{"n_layer": 8, "d_model": 768, "n_head": 6, "n_kv_head": 6, "head_dim": 128, "d_mlp": 1536, "vocab_size": 8192, "activation": "swiglu", "norm": "layernorm", "norm_place": "pre", "norm_eps": 1e-06, "positions": "rope", "rope_base": 100000.0, "rope_fraction": 1.0, "qk_norm": false, "attn_scale": 0.0884, "bias": "none", "tie_embeddings": false, "parallel_block": false, "init": "normal", "init_std_qkv": 0.0175, "init_std_o": 0.0, "init_std_up": 0.0175, "init_std_down": 0.0, "optimizer": "muon_variant", "lr": 0.00639, "lr_mult_o": 4.0, "lr_mult_down": 2.0, "beta1": 0.93, "lr_head": 0.0037, "grad_clip": 0.5, "warmup_steps": 200, "schedule": "wsd", "decay_fraction": 0.939, "decay_shape": "linear", "final_lr_fraction": 0.0, "batch_tokens": 65536, "seq_len": 1024, "doc_mask": false, "train_tokens": 932500000, "steps": 14229, "dataset": "wikipedia_en"}
Each number is 128 + 24 x the weight over its row's rms, rounded and kept within 0 to 255. Layers, rows and columns count from 0. Numbers have three digits each. The size before them is the row's rms in percent of the matrix's.

# layer 5 attention output (transposed), 768x768, rms 0.25, rows 241-255, columns 192-287
101:179098115080158136126143107153118115064101143142122100126103129141116133085114119171153135129104089124161095149186138159130143101131131121070144127114101143137114160149133127151133156101116117097110090123116156123100141117169095154114142130122115074111137182101132111138165117125120143187
102:117139125093102153163108134096099109136069132134107129129195094142138154124149138148132109160119125170142157106131108143125160105117128134113158113131140130132108142186104150134100126083140103133112088097116102110117149141136149106145112169115162141134150129099158131141161100143167133126
102:123102140101106105154100108114128118171125095132128132147138157129099096145147121147157130105174123158137098133128142175110182166158132124133153157100126137115121149150130106122148102175125128095168125113110098173119120127155139125154108129123124092126137088129115111157131155122119123094
099:118138181164097114090137123146138097102139109153112127113138139173092148146153143116122108139125138091157147150088100123139094151096131104119114153100134119160152124100100162155091117160142126130123084111137131123157125108116107139101086093125103154121076139166165104148088170131135151165
100:098104154109119101121110105131135120142151134110114124134143146147121143104109106155116134144101117100126153135133102126098135123110127111097156149132154151099106152134140125132077110086125089145120139094142113143113124150184100114144150118155130148158066135093122147120111149116139160071
101:134120180119115108134126100176139105111135117156092089106105143137102111135125157110110135110174117166103111112129104127155099099145160139102174144098135091132158113186140129128202133117146137137101128148112104141121171125173149120134107158117192095121149159141154121117164153108098131132
099:070162140104110124151103122122114075154140128137104136117128111142164118172135170163122126120156118133092098120111138150153094158107125161130168160130112111184132127148138083144141131126131149092149169160141113122147100136114113084144119100124132086163160122099119082098100111165079134168
102:140121099124100110129124137107139147095117140100132116157103168122102085112180137144160095139133157145084100120123171106093106137138141104127105113133151096160119121139133158107099114188185102207139134129163165149142135175200130125139091111097118141112125140100122134110107076143146180070
095:133123148099112112103122136162177116111100178130120124126104104102129134175109148168090108126138111108123102116095124163121101149159132133111155101104179101093140133095147121179118124097116140117142120164105072159119130111158155124166122098120087072129134125150137131089157097147114144084
098:118133107101100124124138144142157119128152091180094147110155136150118125132142143164173098083115156115099120118135091094123124128100128125098118136113120136071160106172113083149127122133174109141102131126127113107143124141098161142133164085147126172137132148140110158123157162137133156104
103:176170140097160118161163133089154124111158182108124106117086168133164109132135128161137164137162145128148128125146162123142137150139156108077124090132124123113113123094105108138116095099073118149146147100144099155175119169131141120093133179082133151109127157103113129141129133147123127157
105:151100153134082124111082126157121143138150134130143138108107121099155129123161138160124081118142127177116122132095111107154132135122087136111129138142151112141083125111148141115131161140150144144126171090162153143107134142155092140135125108141113116110103090128164170095125119139118152077
100:121107102144147135107172166152128135118099104093098174104111090146094103151150130053142153152140191117145123121120100116115118123107110148124135125086140133094105124140125131135107131150126159095101068104164170199114107065153150157104122159122109156119137170093167132112093115092139107136
106:152144124133104139149153127114093133140123092121137163136078109102165115134153126102109140120112153094138117106106142124141141090125147145133148128211117202124147103118132149144170095191148107122130128147128097131171116092118105134131111101123133153136122078135155116162087119128127117155
102:117120136149150122143149124115083128123156119135096119110124168179110158131089179127124096101116155148162131139146127143120139151125146144106141130112149138114086134139109114154158118133140104125119117138143125114115082149150160130105151184133131115092071087206111150134174127115154125137
# layer 5 attention value, 768x768, rms 0.0804, rows 242-255, columns 192-287
094:114126129140133157127149075171096123147141128158150127131126079136109134108103140148152089084107089146191148130129146105104111126118146101129125108183135105108150149099155146097115113134104111119149118153119133114108102111108157128143134105134123104156109109120127109176133078166105119121
095:157140140142148131146104158131131148156126100138135180125167080118146078131178129143147117108144113135126088146143142129111175108169148128167166119114123132098143109077166143141142172150138088160153070148147118099130151123183120112159149142125144091123137142137128169139141134141128121147
095:102101107120142164115146145125095108125125161134119128154173145133141134098134148163141091150105136156093136105164107141098131147095133107091102129129163155142122119075117142105111095132121115145078115178124132129142154098157167126075154114119101164138137152132118118150138136115144129151
093:160126118125153095131115141097103138106136127146129112086135153093114103136135141106143131130125127119113136093124145140091112188125191078115069107182136095117092130153139108137108175125110124124138122141140122135093126170144111088195123123127158185127099103122090098099133131123113143087
096:136125127138113104112124106118110088136154086141141116158132138163118144091136092149150140098149123136148128122115130128082120123127103127075156088090142119121134168138172112109137110100166160130122161157139112127152145108144126154154122168103131132127110132120146153153158126133150103161
093:126151136152135159112086138123097122110148119077125141105174096132078124152149100095122146096110128111090132090165112121109108093110118104110161103101104129082157129160108140125142146099108138094127146139125091135102163167111116137120137159143139108200126140170143167097153115182078123128
094:137138095141123129145157118120134127132139109069130104162147134084122120101130158181159123124088130138144130118132104140155121155120106107144125180146113117112105114120119139151075149120144143107139083135156108130124133161157104154121110108110118096116108085098151168124140139123100151098
091:113122123149120122117121139109140125104105140122127154091111130132114123111145128118145122138105118129130128127153068120131123150109120100161094112188088135152063145151135111151131124142103131144143119144171136178124111140136127138145166130106123111136123155125132132099156151159124147132
089:154110150139141118130130152102139146134089082127128122137153132129104111080179163148123070125119156098139123145126133162138159103142106173128147120149160120145137138115097114116137096154124109112113106115159140151156113129134147125127133139105117119122106101151129152119136095158083165148
094:124174154145107117146110127094125079133142133088107149144123095129137120118121154142104141121137077131129145131129108119081119145128110133091138103139097094139127136161139137111146116126136144173138088138087159133119119137114143157118118117121119098127118110098140103167128090091153147104
097:116119151152135116158107146162153103119091128157122132134131135126121163145169130125117129110156103117143120146098111115151118151149153168133108139121137127136135136129122118148128137129110114089124103080154119129140077121127099098113152130096125141140138074123161122112130188138139175088
093:156125161132094174134163167121139176132123106104153086173113132133140143160111105108105135148154149203128179140145116138133136162133124184159104125137107153099121120110143169162111094125124109108100120139170125129137138124146100132084126144138114161115155124138119169128120070109179146143
099:119062121108091164149150146084104071126127137154145118142146143116103154145079170191134143118169117141142154138134111127129131090159141097090157132096129169130099094155089148120158114106142080125131145132167141152149179093142116196170105133103123127122116163124090060161139169113095125119
093:105086150082117136169106116103105138160136106125146121144102135137138108122105121119135122166126148169125134123149120120107154116129133156138138062102179159137145090110115135151144107114178155146120105114131107105091132097124181117133152133152129106126128126113150146150128176100115149114
# layer 5 attention query, 768x768, rms 0.0467, rows 256-313, columns 192-287
083:116110158116120122075121145127139132161139125130140094164171145077114085154118129106140102160161178141145152139111096144169126159099120142116142113136154116128164128076154099167141132155104130112153120087133118132157094134100120114132163136118122172125152125135097159160096133127119151114
079:129159118135112085180133089139131156105143133127153083135146116109137130162120141111111154158169111137111107113134149092112148081080187098183066148128113141107147096125141134118106110135138111115117110102123125116109114079140103057116157134124131134144135114159130139128121159122140147098
082:129144081150144124082116152105133127105141133109099121100126120142106139117147149104117097159156120074138122086153088134106138130133136123137131141211111134147138139128132086122129133125152127117103126108154123155130101145114144130106153113110085131116134140144117110050120150135113140163
077:160110160135127181112141126117077139125130098141134117127130150146149168131104148105105143144150149145163120138169136123176113139132099127154140139163131141117124140112145110106121137081120154114110124129153097152132137129129107059119120121167101162116110119092107158125132158130111135160
077:108169098145145179117104091148107140119123135082133173138126117143149154110151117138136121085125147139141145121127139119059108109103163119141103138110140149147131152119135140092171137095151152174119136073118111079132128163146138136156152103103122131129096111168190097121160126073126152109
073:123096125172172140154120167151151158160090107145130137133169097158161160080110115125120155148095187142121121150157129139090093159148134105125166114080150118071120139134145117155157150126130128118105170124119137131088164149105137129127169143081122164164125105119091188160148119126108158131
077:076088114153137136102104161145122139159107132134111092145126183167145107091120133115152132149198101106110126141140112128154127140122169148125086108131101119154116131125143131160148149124114117091125132110141115138101139167158079118132170157113148131128139110142165127162137123146129123119
078:167118161141125123163145140153122120110107110113117169128118098147144120106150121176132130122133090121109108133090066149152152135114141127088130146140146141103094111147100102145151125154107144108118125106113111114108134093152109120107156088098163125142120086133115139091129087157126151112
081:134121137145182161147108161126103121142101119128119162115083108103154128087139130128098124137104150159109174141083155115143160122110104175094152138111145147128147137117086119123136110158129153136129108143140082156144155203140121103150107159156132140123111107141084109140114158119116124174
076:129184113127130110126085156202153109160161135157055127168135123110134125128143129132116135105104109154126158134146132154181098128133169122102165141157118111121130140108132093109124168101082101137172141119079132159118128094209092190098105171108107156129126126122121150132133134117133133127
077:142088153170121116122108101128151131087099132094133151145102157129145135128088149140114109134104110137093130079103110154128113159148104166150096141123166127120124137091127109111170126132118131079151122095120183105111108158090122163120162106100097167146124096136114113138103124123080120170
079:150090112164154108135141153140153105116136140141098098112114150099108130174091147146126089167107120118112141150156146100134143181106119157085105109129133136102140091187145081132157135104128112139149143116126143117125117139088130118164151105120117162165192079121156117129135134148128121133
084:143087113140162087105110124101157108095141163167133105139159150159066142138128108104105094131141131141133093127137137144149181133154129119117124124153122081136093140109098128167069108144141140130149151145123126142082101126091095119163140108138110139185127118152118146095083141123126139122
076:132118128146127125122124148156126133148141105101148147093088146140115149104131133136119139117120123116133100153150136133120137102119141144143138094110112123163122124129157108167130117106109138094131139104174117103132131156143119115105124106124167120141152114167104128138157142156121127103
074:128129142126109140172138129118170120104161095120146079122142090142109143142149144102150129123122124113129142126147150095117135180138109135113094149125111133115141131116120137146141111120137145139134093153117120101116124148119122130064132153139131112189111137091131125106162170143165134143
079:112122122144145148131116125138122122134096143137172138102099175110127142177142111131140128114083136121168138173144123124114118139166097150182121138162139131121111124078149127117174116133132096115151147141131131102151132135115132120186103092157126129131129112114135094116140126128113146121
083:109085136184141140125122094138193138087131136122136113172115104137140125143102074110118100110183066141133141146127175133126169138142084156130101138124137157110101157105110175172114108139107175110125181143125124157098145137130164140160177156139127208154149149167106160083111179144140124104
081:181149142138095095131123112130106144147107135167145096132157153120075158128118163074129085165138109148133132116147099106219129173082131129106140131097116094152142167116099126134097088127112112120118141120166103107134156109169126127106091141136117152109153133139078121132085131117148131113
082:110130171147132120100113100154176160121107117115133108126073103094164112123118143104145120126126138140130175160134158155117092104138172150088134145125146168117104134143118107135121139136101164130148091150116135157119102114137113091087118152099133180184102126106122126142157138124139135131
077:174115107168090119147151104140143117113168121125138137103132113084122167122114124133153112096134115153123149166154130133119139111135144114155101136105106131132135140128119156131103086153145131124165092119123152129176097138104174111139120147071147177145121176129092179129132113103161128151
082:106098148127127101131112063113101112106128141110144117112146154169120170158188132125171092130142171113123128106140101146141154107119135120123145154132118136164138117126140109100160147113147117131145161095147104146126100116121105128182162106132109156134124093156128130113143114167102145131
081:119140157134135115148139138136147117146136115115140175119146111166116083090131145168117121118125141152135087155090184136162087142152131141112113148095138129123176126146119118134126138103171131127126114097119093113116177144127128115109119191122137127147125098156139147124121133149137117112
079:139146157130139132127121140140151146123105141102123146178089082113124116139097134144095145125162159109129075122096122143135122132148122147148140104120086148116134101131113128152129135144101124142089137118099102149110165159135128135127128153123123103175119101069113089174122142085146113147
079:092090151115149161146107122123105132147124142155158136111135137131128150151131121133117112089156125094113173089129132115181111085168131107113138092115182162115119149121091124096111132137152112165145168159111136123092126113145168112076128113141172107154128160133104123156139123124139119085
080:088126123148102080098085123181090145150133124153172126120152134120132112100125132114148106179134129170122146125086113137126107138117167165146160144137114128166116112093172123119150150134117133121153141082159153107156143101111133106114185154152137145117097110134175132124134119168088129126
083:098143125117146132120107129141149097133111135139090155137130112138148083117111157139168132095162114134120144139122163173137112164138131101123138129111147172153100132121102120130113103154126099189143158133111130136089110159165097130103127109131100148135122137126148123142171131133116074140
084:136154148162136114138163141154173119135113153081123141114118096123155172125101118120143161152126190084081109146163148093122165102106145100158122096100131153093141109181133128099115156132117140164119138136140094131156149112142120096121151121085110141171154126112138049134120110155112128153
084:151152168136153145149159095139159131123177100152108096150077137112132104139089118161096160128139081125163152144150116154134121120120140137155120117140135122113065167104124107123132113144118085118093156157113114108119143132131126099133137146121139096093149137154124117139133128152108090150
082:077145099110124129141100062128068160142162101172134146126143127120102130142082163142131108121081138123116164101129136135116144162158121149142108111152128113159103158102148138146119109109097115169136166127144116094156153150131109102138103097136105141131142137111106093129109158092165175133
091:092114149111134150162106149149085128141171153138121124110145123146150133129170135129151131129120157136097125156096126087143125155103166129119123120108114086105159136129166144114133130154133115128127143125137114143134124133138127113083110114146168138101123142145147136134127121162063110087
089:168131113162134108115157119140141164110144138095098151167111099150113180100147109144124105147124121136127153156142112132141137124138166115119110119111151110098092145130097113186112134104135124093089151142171129135140131164105122122156152156098124162127142110161082153150125116134160094135
085:132100141166150127087111128103105155121124126118106156143135104189087108135138174166114127122164167108107136096098123100147160124110171101082129061093133114139128120107171165130113104137136156156145170109120142130156135087166103085089112117133131146120122112109097115116133113147116135121
086:135093155102141152108119119085146149137140104151155138124126118145115111115129136114089118120167093100133137137125123164115156181128099147124128119138144093127129130123130145144163077112133117115138128133138183092144146080140143092164166111160125137107149132118152124076137126129138118132
086:104117137136120151099100111091086139129145126132133131111171141111181065117142153090103167145129107117154152084101102129146125134163089089160134116178089090144110117147091125137148111130167065115111083082128126156097138122112115120142129141167157083174169096108112180155131108151132123125
081:122136103137113144165155142111089166101143119145121106116115100108128123150128120125123128111127122157149155112083077152157159175140169100154128141126113114130118176133093107144143126120137126140162102117130083095131122115126138116126094135097178125158131145122140125137133153132104156121
085:130152148145067130148133168123106107149142149108142116117105141158109186098143124134135147130116169158126111109082137116149116144117092133105131147125117105130132125142163155109125166110118101076141120109101110104133135094115127139123133128130146152098108084117173119163157146140122168121
086:128119117122113096150129130094118128136076114129140131170151161145109103100113080094179108147088116146116173127155126086128113144145148136161127114147135172108159137157149140159100136087083152105170145141163137150144103104126139122112138116104114121112097152153156149146097171163160133127
084:116122075077110115111160133095141096105075130103134120157086133121135113142121178096125115126134157103163088130140136143136147109082173077145127108120087192103145154132102104088105124120109143155123109106154079141118155145168120118159132148130157115107115107141160090162111111106160140189
092:120181169123124129111137130135165117159094144177110124143151158182111156119122124133154108101120183110092117114169138096101135130112156120159105097072133131153151116147154103105116125080126119132109127086108119122166152111154147101101161148115105125125078103082149119135110136100114158120
090:102075165162143098099108123120158139099157126143134114140137137111106203158090099085158123128111114149123149129141108105083159157086131133134126125153142108127150124156207152139099130163124153141103125152110129177094113097170127134121136103132099180115090118062123123091118127109136138104
088:108098161111076168126131131121099179138153133121140136112133131142063111101158120138135126116119137143130119137120109102147118127120116131120095131166152096139183128143148161073110112102134107169125141148138136127154102115114129108131075094129151149136125157133145174141121110138160137142
088:124070120124167088104142110114163123120115107150142106150125128062099120134164162146087096111130108104170099136138158142120070139092130094162125151104154151150069118113118133117129161176143143114138134124100150145122129170156136133130165148171092125126115106142168154157160141133130118172
094:090141163140130137140095134115136111121122166130141124164090116109176133172153129135153142120135150091146147134121168138127097124111100137086190158126128119133107171168121153099108166138113104097136177166061134126086127137127154162171117156128102125152101085130145118140145176163175142106
085:088148125151085167129097135107154165097121106106141111120129164090133133135158084103128119097108113114118097135130122086125107125106075120122126148134087111162134134124143133104157138107145085121192155113142131134134142172122154160158121093140138143159099101144154113137154126118118148110
094:126134122139119141140156146118156118087126122140143153126141149066125121171134134134102137105119108132101177127163104141125092140115105118127131138135146164099149107147165135114165132089134145105151091100168155106178171136123124132125115175102137151136127114139095137089145120111163067132
091:120096171138123107148147128145173123083169130128111101180145130138132119138164137119078134125105161111130134120162104118139145086097160123136100130125131072108106198115139146089112110133127122131158152062115119124127138186133146125105119128123162142124138159129129125119179096186120151140
093:096146149117081119079074150114102140112090154134095155120092149151138139147130176087116127152136138150109151132109136139134136138116125103130159151112127092124125131127143137110152152144111136171146157125107138083168099101138102161142158144134113110162142097148179150154131076133073135137
086:115149141156105126175141126113124073106095161151116153118142091099146111137098122167097081151148083158114130142122128092097172137130154129132122128135135095116104120094155110141135126123138091117115138114110072147111191141135172153139173094150155173127145097136138156129115148068116091147
091:123138109089096156128104115123120133094118141137137160171095135154109093121130105139165128105117138141145146128160135145137157121102162132102142151176159164135117148138127159130159117141124144165082128135146153147106156093087127129119122143136143129134130132143165119144123061132172112135
091:104133124163163175184107149125113108132143140088091151113144140104094108119179132103140121114108095146104159117093116154120161124177143156149124155164131173110094107119170091135170117094126074094134096118148128158124104163113094139131125158134159137124163127125101156139128182110069138114
095:141126129120112106134134135120136107132157104130170116109137124100150165126111075179112170114142113119141102106136159153111128120109138128143152093127160149104141114153159135142142114158111114124127123108164170146139139107102122116128138117126097087155151142095145140093146135096129131120
094:155140101170151147137148099158172156080130113130148129146120112128130096119124157096127124156140138118164177103126118184115162126146122120128094115150099109148074223097156131099109064157123074128121161140152101136118161149110148138110173125180122127116104116126092109164107131152114106149
089:126093139152139151076145121147166127114081132147141103140117167143111177135138105131115110132141138097137127109181133086077140160096116125135124104151114162116091184152151138084117166156102124141103135101105105105110154141179160127161169164138125150147095091137082091138143106132126108134
092:161135113083112126148174136124116121135128078135134121166124107087146172143134133135130158130127134122133070115148131089149118134104149162065131137084127189120099169095129141134098117134130104115139139125127150096126114088092142138115140123159083109104097117165144141108140092107131117135
099:146118118138132169137138124078118107174109145153106115095126104170102163136102139146144096137128096134147149141135162144115128117141155181115123184114130133113122106140137133100128112100117160137143130139111135188122122099120098146163149113110101143124131125140097119113113134124133112095
103:124130157156120148076159114139161136129150106108144119154150121076094159164148081134120137168118089144132140132129143123122126133171124122123069114095132128132118129151200155137131185171066151160138100140136139160176118147131123131095098162113143161180137136104138138117145110155130122101
100:139112122095113146136161081137096126123086177131158075144125134147145092137110105121117133159135160130115139135139147114153119125160147156135061136120064166095165141124144172107103119140117115137149133123124146124153148099147132120133062134138142115143104122112107091176109123124111152127
098:158139097100123136107159164138113140089103173129139113155134097146138074116121109167149114125083084144134143139112121121171103115147119122123151179111125156095162181135105118151139089115170103136121122136132134107110132117168139092103110113166131195130125211132142080171129126139115158121
# layer 5 attention key, 768x768, rms 0.0479, rows 256-313, columns 192-287
084:137131121143113126131135141125134109113134152146129143130137155082161167084153131101144145141113116172131110136140102143147129133136152118106145150174145101124137112097138149084115087114133129141118157164113109077116162135148105134120162110102127142121120094100132140166127134115135145115
080:108168144129141099148163136101124168115126123152150068118107124126192173079141161110125175163145074094109120160129173111176135175148134135160188146149126178123167113104122105158117140124119089101138117115147131107128137139117112127112137102127115100142145142110169158082092141063143131108
074:132152083152127150120148142142141108147119128099118129114154171139106110095141090087152152146169168140123118103130193115140137133150128148147172109162129147102102158127095146144167136112130116143124176130164125116131144099097159138141164125069144128166141112073136096105108164107102176118
085:120155092137109120127140144130085145130133114164118119130124162146148143107130121149111134125164131134132132107140112115139127139103198136121106091120119135106160089124124119141153129142156135103171083133155124136110147119116111099092081101155141129130126143108112133108147154158090153117
078:109130102112138142100130115108120117129088091134090074117146091123145136132145127151143115125082096146125102156179158113135145130146122115153175162156184101127164117120132141110152061110189067144072091124113106100128114100129143174103060165128103113097117108109127116184117118126168128122
080:106117148142170128159099151168095117137100148126142116147109132088104106166157103120133108137130138163139148107149143153116152162119114081159133107161125145154151162151122140106129121122137097121110156117129093136099140125153145141095179101101140175127107095150158150129112109093131160145
081:119129106169144100123121141132124130195131171143118086116150132158142126185092126139108156139162114124085164092083195155127126150101137145136071107136141111151122103142156146138172114137112103099133108135123149105132149116125124104130142094129103135141145147094129138112136117116124110139
082:106150143090128110158140118121124133099136080109193134090109113105153133138130133135119128132142120125134139138137080107175098078128111135155161130134159107159132138095142158137127146101124164156140106126108136147131126138134092173150135091134118159094125146119096110072142138160130173149
079:142118140121143088125141154121162163116099143104157140147120073085136153143138114097110155141127119133131118137121140118138150147095141131152112151122122118137158133077159096161090123135141101182132148150125137132141135122155181168124211157116126131132141083149146158137141138115114133131
080:144115124120117074110183138163142145141117125095116077132111149098120170154140123141099166124144154151123100132124126134117138146140141164124162171145115122131135113109176146122085146134134115144099116101123143110110139127100132172141132108117122161081130140134158135167099123145142155123
081:101151152123137129165132109153110108119093116129141102130119153138151168146149108104131156151165106105131138140127092102164119160132111136133118140123143129147150121162165137131149101124154109168149121091181098102080155097121167153105117172133172152135107106132160131150121117112100077102
076:150140120167119092149130108134125116136127152099146098119142149120107146112107101103105156161127184104129156155107149152137090136134127128172164111119112113139145135133096146100127151141137090143122132153146164133143105113106088171126124117133148126144145113115112115160140107129124198117
076:148136134123157091130115155133141135073105094162083095090132177092122142141108156154147106099111173084121135087156153076138136127108091108133089122122161161098138112100169141144167103143149116140112139158148092092117106149131109159140091115144101136153098134106119118106097131155148129085
085:152087121092127123075157143155150104123139150114105135121140138166116129119154134122094126143128145148112197150090156112150121145135142135139128120130117087101119151136125101147132140107136136110083130166121122150152127134120163099119133115122115140138104141161074072103118153149122115121
080:128142151092137120126093120110087143141120113171142157113149150114100147167115128105116132140118133189116176132109146148123109138121114067115097095136151139115154135135129124130098105095154142090132135146102109118157116131122158100174125125103117135116107128156137084158151097126142148103
085:150100131110086162090120133113123130123148082146138155181100121103108113108109099162108134124133083139127102110108126160192120054149124111095129117128140116113167162106132154141089106069147158119154097163128160117123116075125144113116124096148104144147114152179135111169132098117120120126
082:143113151121119097121136132127137116110172137104111106103143125093134180150142116144128160152097113118092119135142158127155114114127149126110064134126160131101123125075114147139083121095120142162124147164126113114119160165141145146131109131111134124179084117144116120064130154147115154134
079:109137153135128125156129101161083102142127157119079143124149116087108112161128141148132137112154142134127183144104119139147114145149135111125150102153155089121175138096130148115141098091160131129144126098163114116110078135136133153148140121182134174104118191154170146161146129096114123108
083:108144121139145094117126152134097168107128121125129137131145178142083151143128079181123106084128162147152121085136129078153133102099105110109098121125130151077099132112117121073142108139148125156130118140104129112177160106141138165151095100082112116119123168117120125121140127114108133165
084:139097117115144155153119134151101136119068106087097142120143097111110136154105112106105207145121148097126134101170129136124136098133159118067131123119168138117094164131108113170122106116135094142138130114142093105094123095122141103161115134172127116116101109123119112143154075102115140140
085:099151149115131147147173108146140139124105093093107115115094101120089102095128157162128108134149101090146086130126100107171118129142111146152162148182046111133112110163130100161158131150116175125129129174104102139158051094123132138105140113144142139131167135098103148148141177114127165131
084:122090117133143139093133125158135120131157143138126151142100111172113148171114116152160106182122090135118133135111136115126150103081148118137123163106137113155080142132115112085154136128076121131158108128096132165097133158118106093156106117116124134124137145113129138114146117124103163096
086:143163136114136136125174161100107132101192111132149115112124177141074121137174120131141127137174125117125142125156111128136137117129085131111156125109136142106095115154110152115144121134110152139089110151125121105111103165135147092123125125125141150098156091130095071146113177130140131103
084:102124172079124105104116137116159133100100133123127089137114131174136108165169097107116117124136137112150127146164158107160111093167142074127133131085082104109151176095134165119122139130100130127142088137094067154116134138129129083132110186139158115133155176117194157118130079131077154129
087:162111095147133123111107085118101113122123116100098141108139166179131173134124143106137147155128138100133188148137132166121167165091172126121134149128109123142142133081196119116088138147134145127148123117152092142145137139114116094114178130128153154120122110105127128116113160125144140137
083:130148126148140132147114142148100118121138145134128153112130112107138107141126122164121106107118103185129137085125137105100137150168139083119125138111170160100111128113131125146119130117133106111092151107114123119120122174161181136127108135102130099165099147162113090117153097115131160128
086:119138122119110168095099131147128120176133081128157126098117102140110155134180110116134088145135148099174142088135146190152108144098104086117098121141141165165118127155145151123133105143109148127124132107112142150105146146101129103131128086098145134145105144163139125118138133113138113112
083:116122142112092116106133122076163151125134117115170119151123154115119118112127119127087129122160124164128091109156151134099147163131104158135128154110123154113186111143152120148136120141116141129101141111127137098153129129123143110119147105091123121130131144090124182129179125143082125121
084:118143110112101095090139136138141137130089148107137145154141120121149142114115100183159147131132114094154100133126141096122139173147085116130118161141127118087121161133129081134180128143117109132096108137122134119146161127127118152163151100109109143145149139136118129102102139138144103116
085:130151109146097086104103107164107120155115121117157123128166101128103099157152149140112102072094124144103135095090099096056165117102168181139077137085142136190146174130159113139127127162130116152095144131108131140135092080129132155122150134078162082137134134147144127142082134139139102149
094:123099132112132142121096133143114125095133102119176152148123137100136150120107190137088145164163096092129155135150079099121156119158130107115133108168149144080144111102102146114122103130113091109168136104133152118085174169135135172144179104158112127088139114110107129143132122110144168131
090:139124136145174108124138107104125098103107135153144150136097082103154147182112126074089087173135153095091069171131135119085182109086137145167173151106099107096143101112101114122179158151150151147100137147125137146099121157108125135091111114144104162118165154082141106145120147106122119146
089:154132115138198129146134134167089113164150135124138128154146132147101132125108127152084139118155193101110151104120122140126125152146113124198134140128159129129143119115064153120149140130133103143152173117114155131124094127100140137106143116094173159120131157149084126156125150146097151121
086:123113112186153132118134109113127090101089093141147113097132152143118119164100095142107142124145134128117069123147158148109160157110119177131128100101113123154090097128094159141143127153108124083132100116148084121118134091127131143117117133128119155089144150153143162118120144109100121139
091:138155151118147110120130124125130160150100105142157140145145132117123166123153160141101154156143151127098143127088107119124103092148151153135145127127123107172162139087131123141119149153126108157150089132091145136188144149097097100113134127117152096164104120090094164075118146153147151138
082:122115114127120136133121118156119107127140126125067137130085147101153145139115118154104125130163124120140106134104121083148118137145156101105166102156139147149127127122102154111185131118167107076149131147166135100105151153108112117118141108134090145119149132107116082075098162084150142130
086:152145176141153126109101160160086130133150160160140100079143111126123141152137170127134152090109140138141154089112083123095142149127123116142132154147135125132132151127137130121107104135123137177167132147120097138169106093123100136112192102111149109137089114144110121119089107138103160170
093:096101133144152147144142148132123109111142122115089119149088169076118085152163102126129148130136117119152130101146143158137117162126103106111145138086130176160103113114107137150143159127095136109096127163160113160108097104130105129130155106113108138128089113127104171139147149104107138115
090:138128148126148125113092131137131142117109136114151152148146090197150127122122134125159143105128107088082164114137105101138159083132121107130158069168141142144115113155154148156108134164103177118137139158141136111129124114133137099099100159077122119119100112141119077147136135143160078101
096:120115148107126137128145115149122135139163123148121129147124160136129150096161088158116185127115077116122152102133113121120091118128139140150129161169127090101146126164153142126136105144144141104105158133124130091102138125109087134146159104115121094161137134119128113125091076104124128120
086:139160133165118101107125145117122120151102125156100127111114165103147137159144135122118078152112098134078092141083137163200152119128124092138123131113124105138160131126114110143110111165115128158116108142144141116175187120123116125120110120089086141119157123133147131138173149170139151112
095:178115120123119140130101135140152153116114120134116106135121084131169127145106122137164117106142132077145150150133124113128135126151131100087121121121130147133119180124095148148188111140149120168160140146128088118150130154136117115106113103135125130092088127170093146132137098122081122140
096:097115145125087121141127150147129132137138134136103152132095132125106091118102152149087157128134132164128135110122120127108143101121131160134123119142100150097132145101116147105156139116146125150153122082147101154111116111114116138090092105171123161107146115154143133141112153125146123121
090:138140133138107132099109121199163140124149104166099122135097145129103100165121103135113123145160143149112119133137115134169151115132141187134114125145098183134127132131124119140111161116110127146100120130132100101121159099153108113117141123092130149121126111136086136148121088143112074114
093:135100148124130136134132145143144137131171140162128120163155110133121171129084160120093140135086125150158121137100145118116140177122127122145120150106137143135134100127169169112140174112082110134136131073126160163124151091125125133120127106128126096130125145125172206130152155151137145148
093:130166074128152103123140120138134112132086146148152118113136098117147132094170124110106161132161165164045167124129167128085120111131148127144112110144092114112128125127125117123167143117181140110140118076170068106175165166110118148102101169164151127144118119116167136141135135137105135109
090:108144107135111133123200103094118102133160139098143103105160220134135122152126146084092084102112117118125139122152127150117126145098141111121163051068144179141109114142141133130135169164132096090134121109137124136129156121114144121147125154146132126097128150104117134100124128143155126146
091:175084128132105127100114129124115133140153133140130115120092137131145115149153112158138169129178125122153129155138127121169120134101116143068112140085121153121103135158098105114123110099135130087109074130106105140119137172127087101138141104155110150154123141116114083114149122110096092135
097:117110114121118138154144129145167113095149115104131166147135098091117193086108168156138148150159125120143115170129105104101153103105102155037120153166112089116136140102128148102146107138111092081116107099121118144171119152081119154129121111112120152151172129091143106140116127146149148139
095:125074144098118112107122138126109163135120116139084136133127122115107087120097115123061142132143133153130133152118123152075110091139126118154110141160144140163088073087139152137126168178126147100131088130126177156090137138103122111140124115118156172086154118140090105136134142167155112080
098:126105113124140125144116126110102117135114136141092116119105151109094098142120099124108139109158131097152068167160133154139137111137129167120135188143114116138074105130168167156114158113149135105124114102140134128142108144107159139148153132136192114128167125126093094141098135156104126125
092:144099105123147126134113153156186113112125145199152118107106117112154116099134142124137141116144138122116088115116180185126061160147129135129104135114104146093122127106111178114105142088126139071096116124129116126146073105148135126159120082161162100118065148141123174167193172156100145116
093:128134119131161160070150154129127139140122175133124122132115147110128087183083136141090138099120130140139153118124151134138136099114080086091116131174105174102137116134141154124124147101111110137157128122136102134083146114120139153137166122139149156084145113160079090142121114090145111151
090:154137129175134089134116130111133118131133122137142187168110152103111104094141098141116132186122159109118106155139150123118137122115131172130145138105172103139112137137152117112157143140123103098113074134136134149104194132108153108132110149161091129138153106104136091131095109128161170121
100:172115096101143126116106133153130135153179092147144126134127132143124094123141126120128152134173126109129124168109103103112135125175106141127179136139121088106146149160177114096099128151154107125107118105138108151084108112073152133106112134118159147122129135099079081122109162123128154102
101:133130123114123122124142138137135104120155105138114183072122136112101184146119142128096184064102142134164151114159111157135108141155154168104104177147125127122151115084149126142127098130179142131132135128143138181116157133104134113143195122135163182129108114144126096162113139129120162137
098:069078086160138111123111123160150148096130119100121104120189158127112128135088088112142167112120138150137106088087115171126167102124110133162152069118203105193121146121186121100124116165131117127106145129146127169131150137115103080125130175132143161125135131138080169115123106132139142124
097:089159158137126130150127117119147161090122145128121090115146081116124108141043121105113115101138128134121162168092169155145132102143193147156163086115132129136132126141137150151092148127117084130150117158108130142116141107129143111148126120165160137118115142154169101156131104155114057165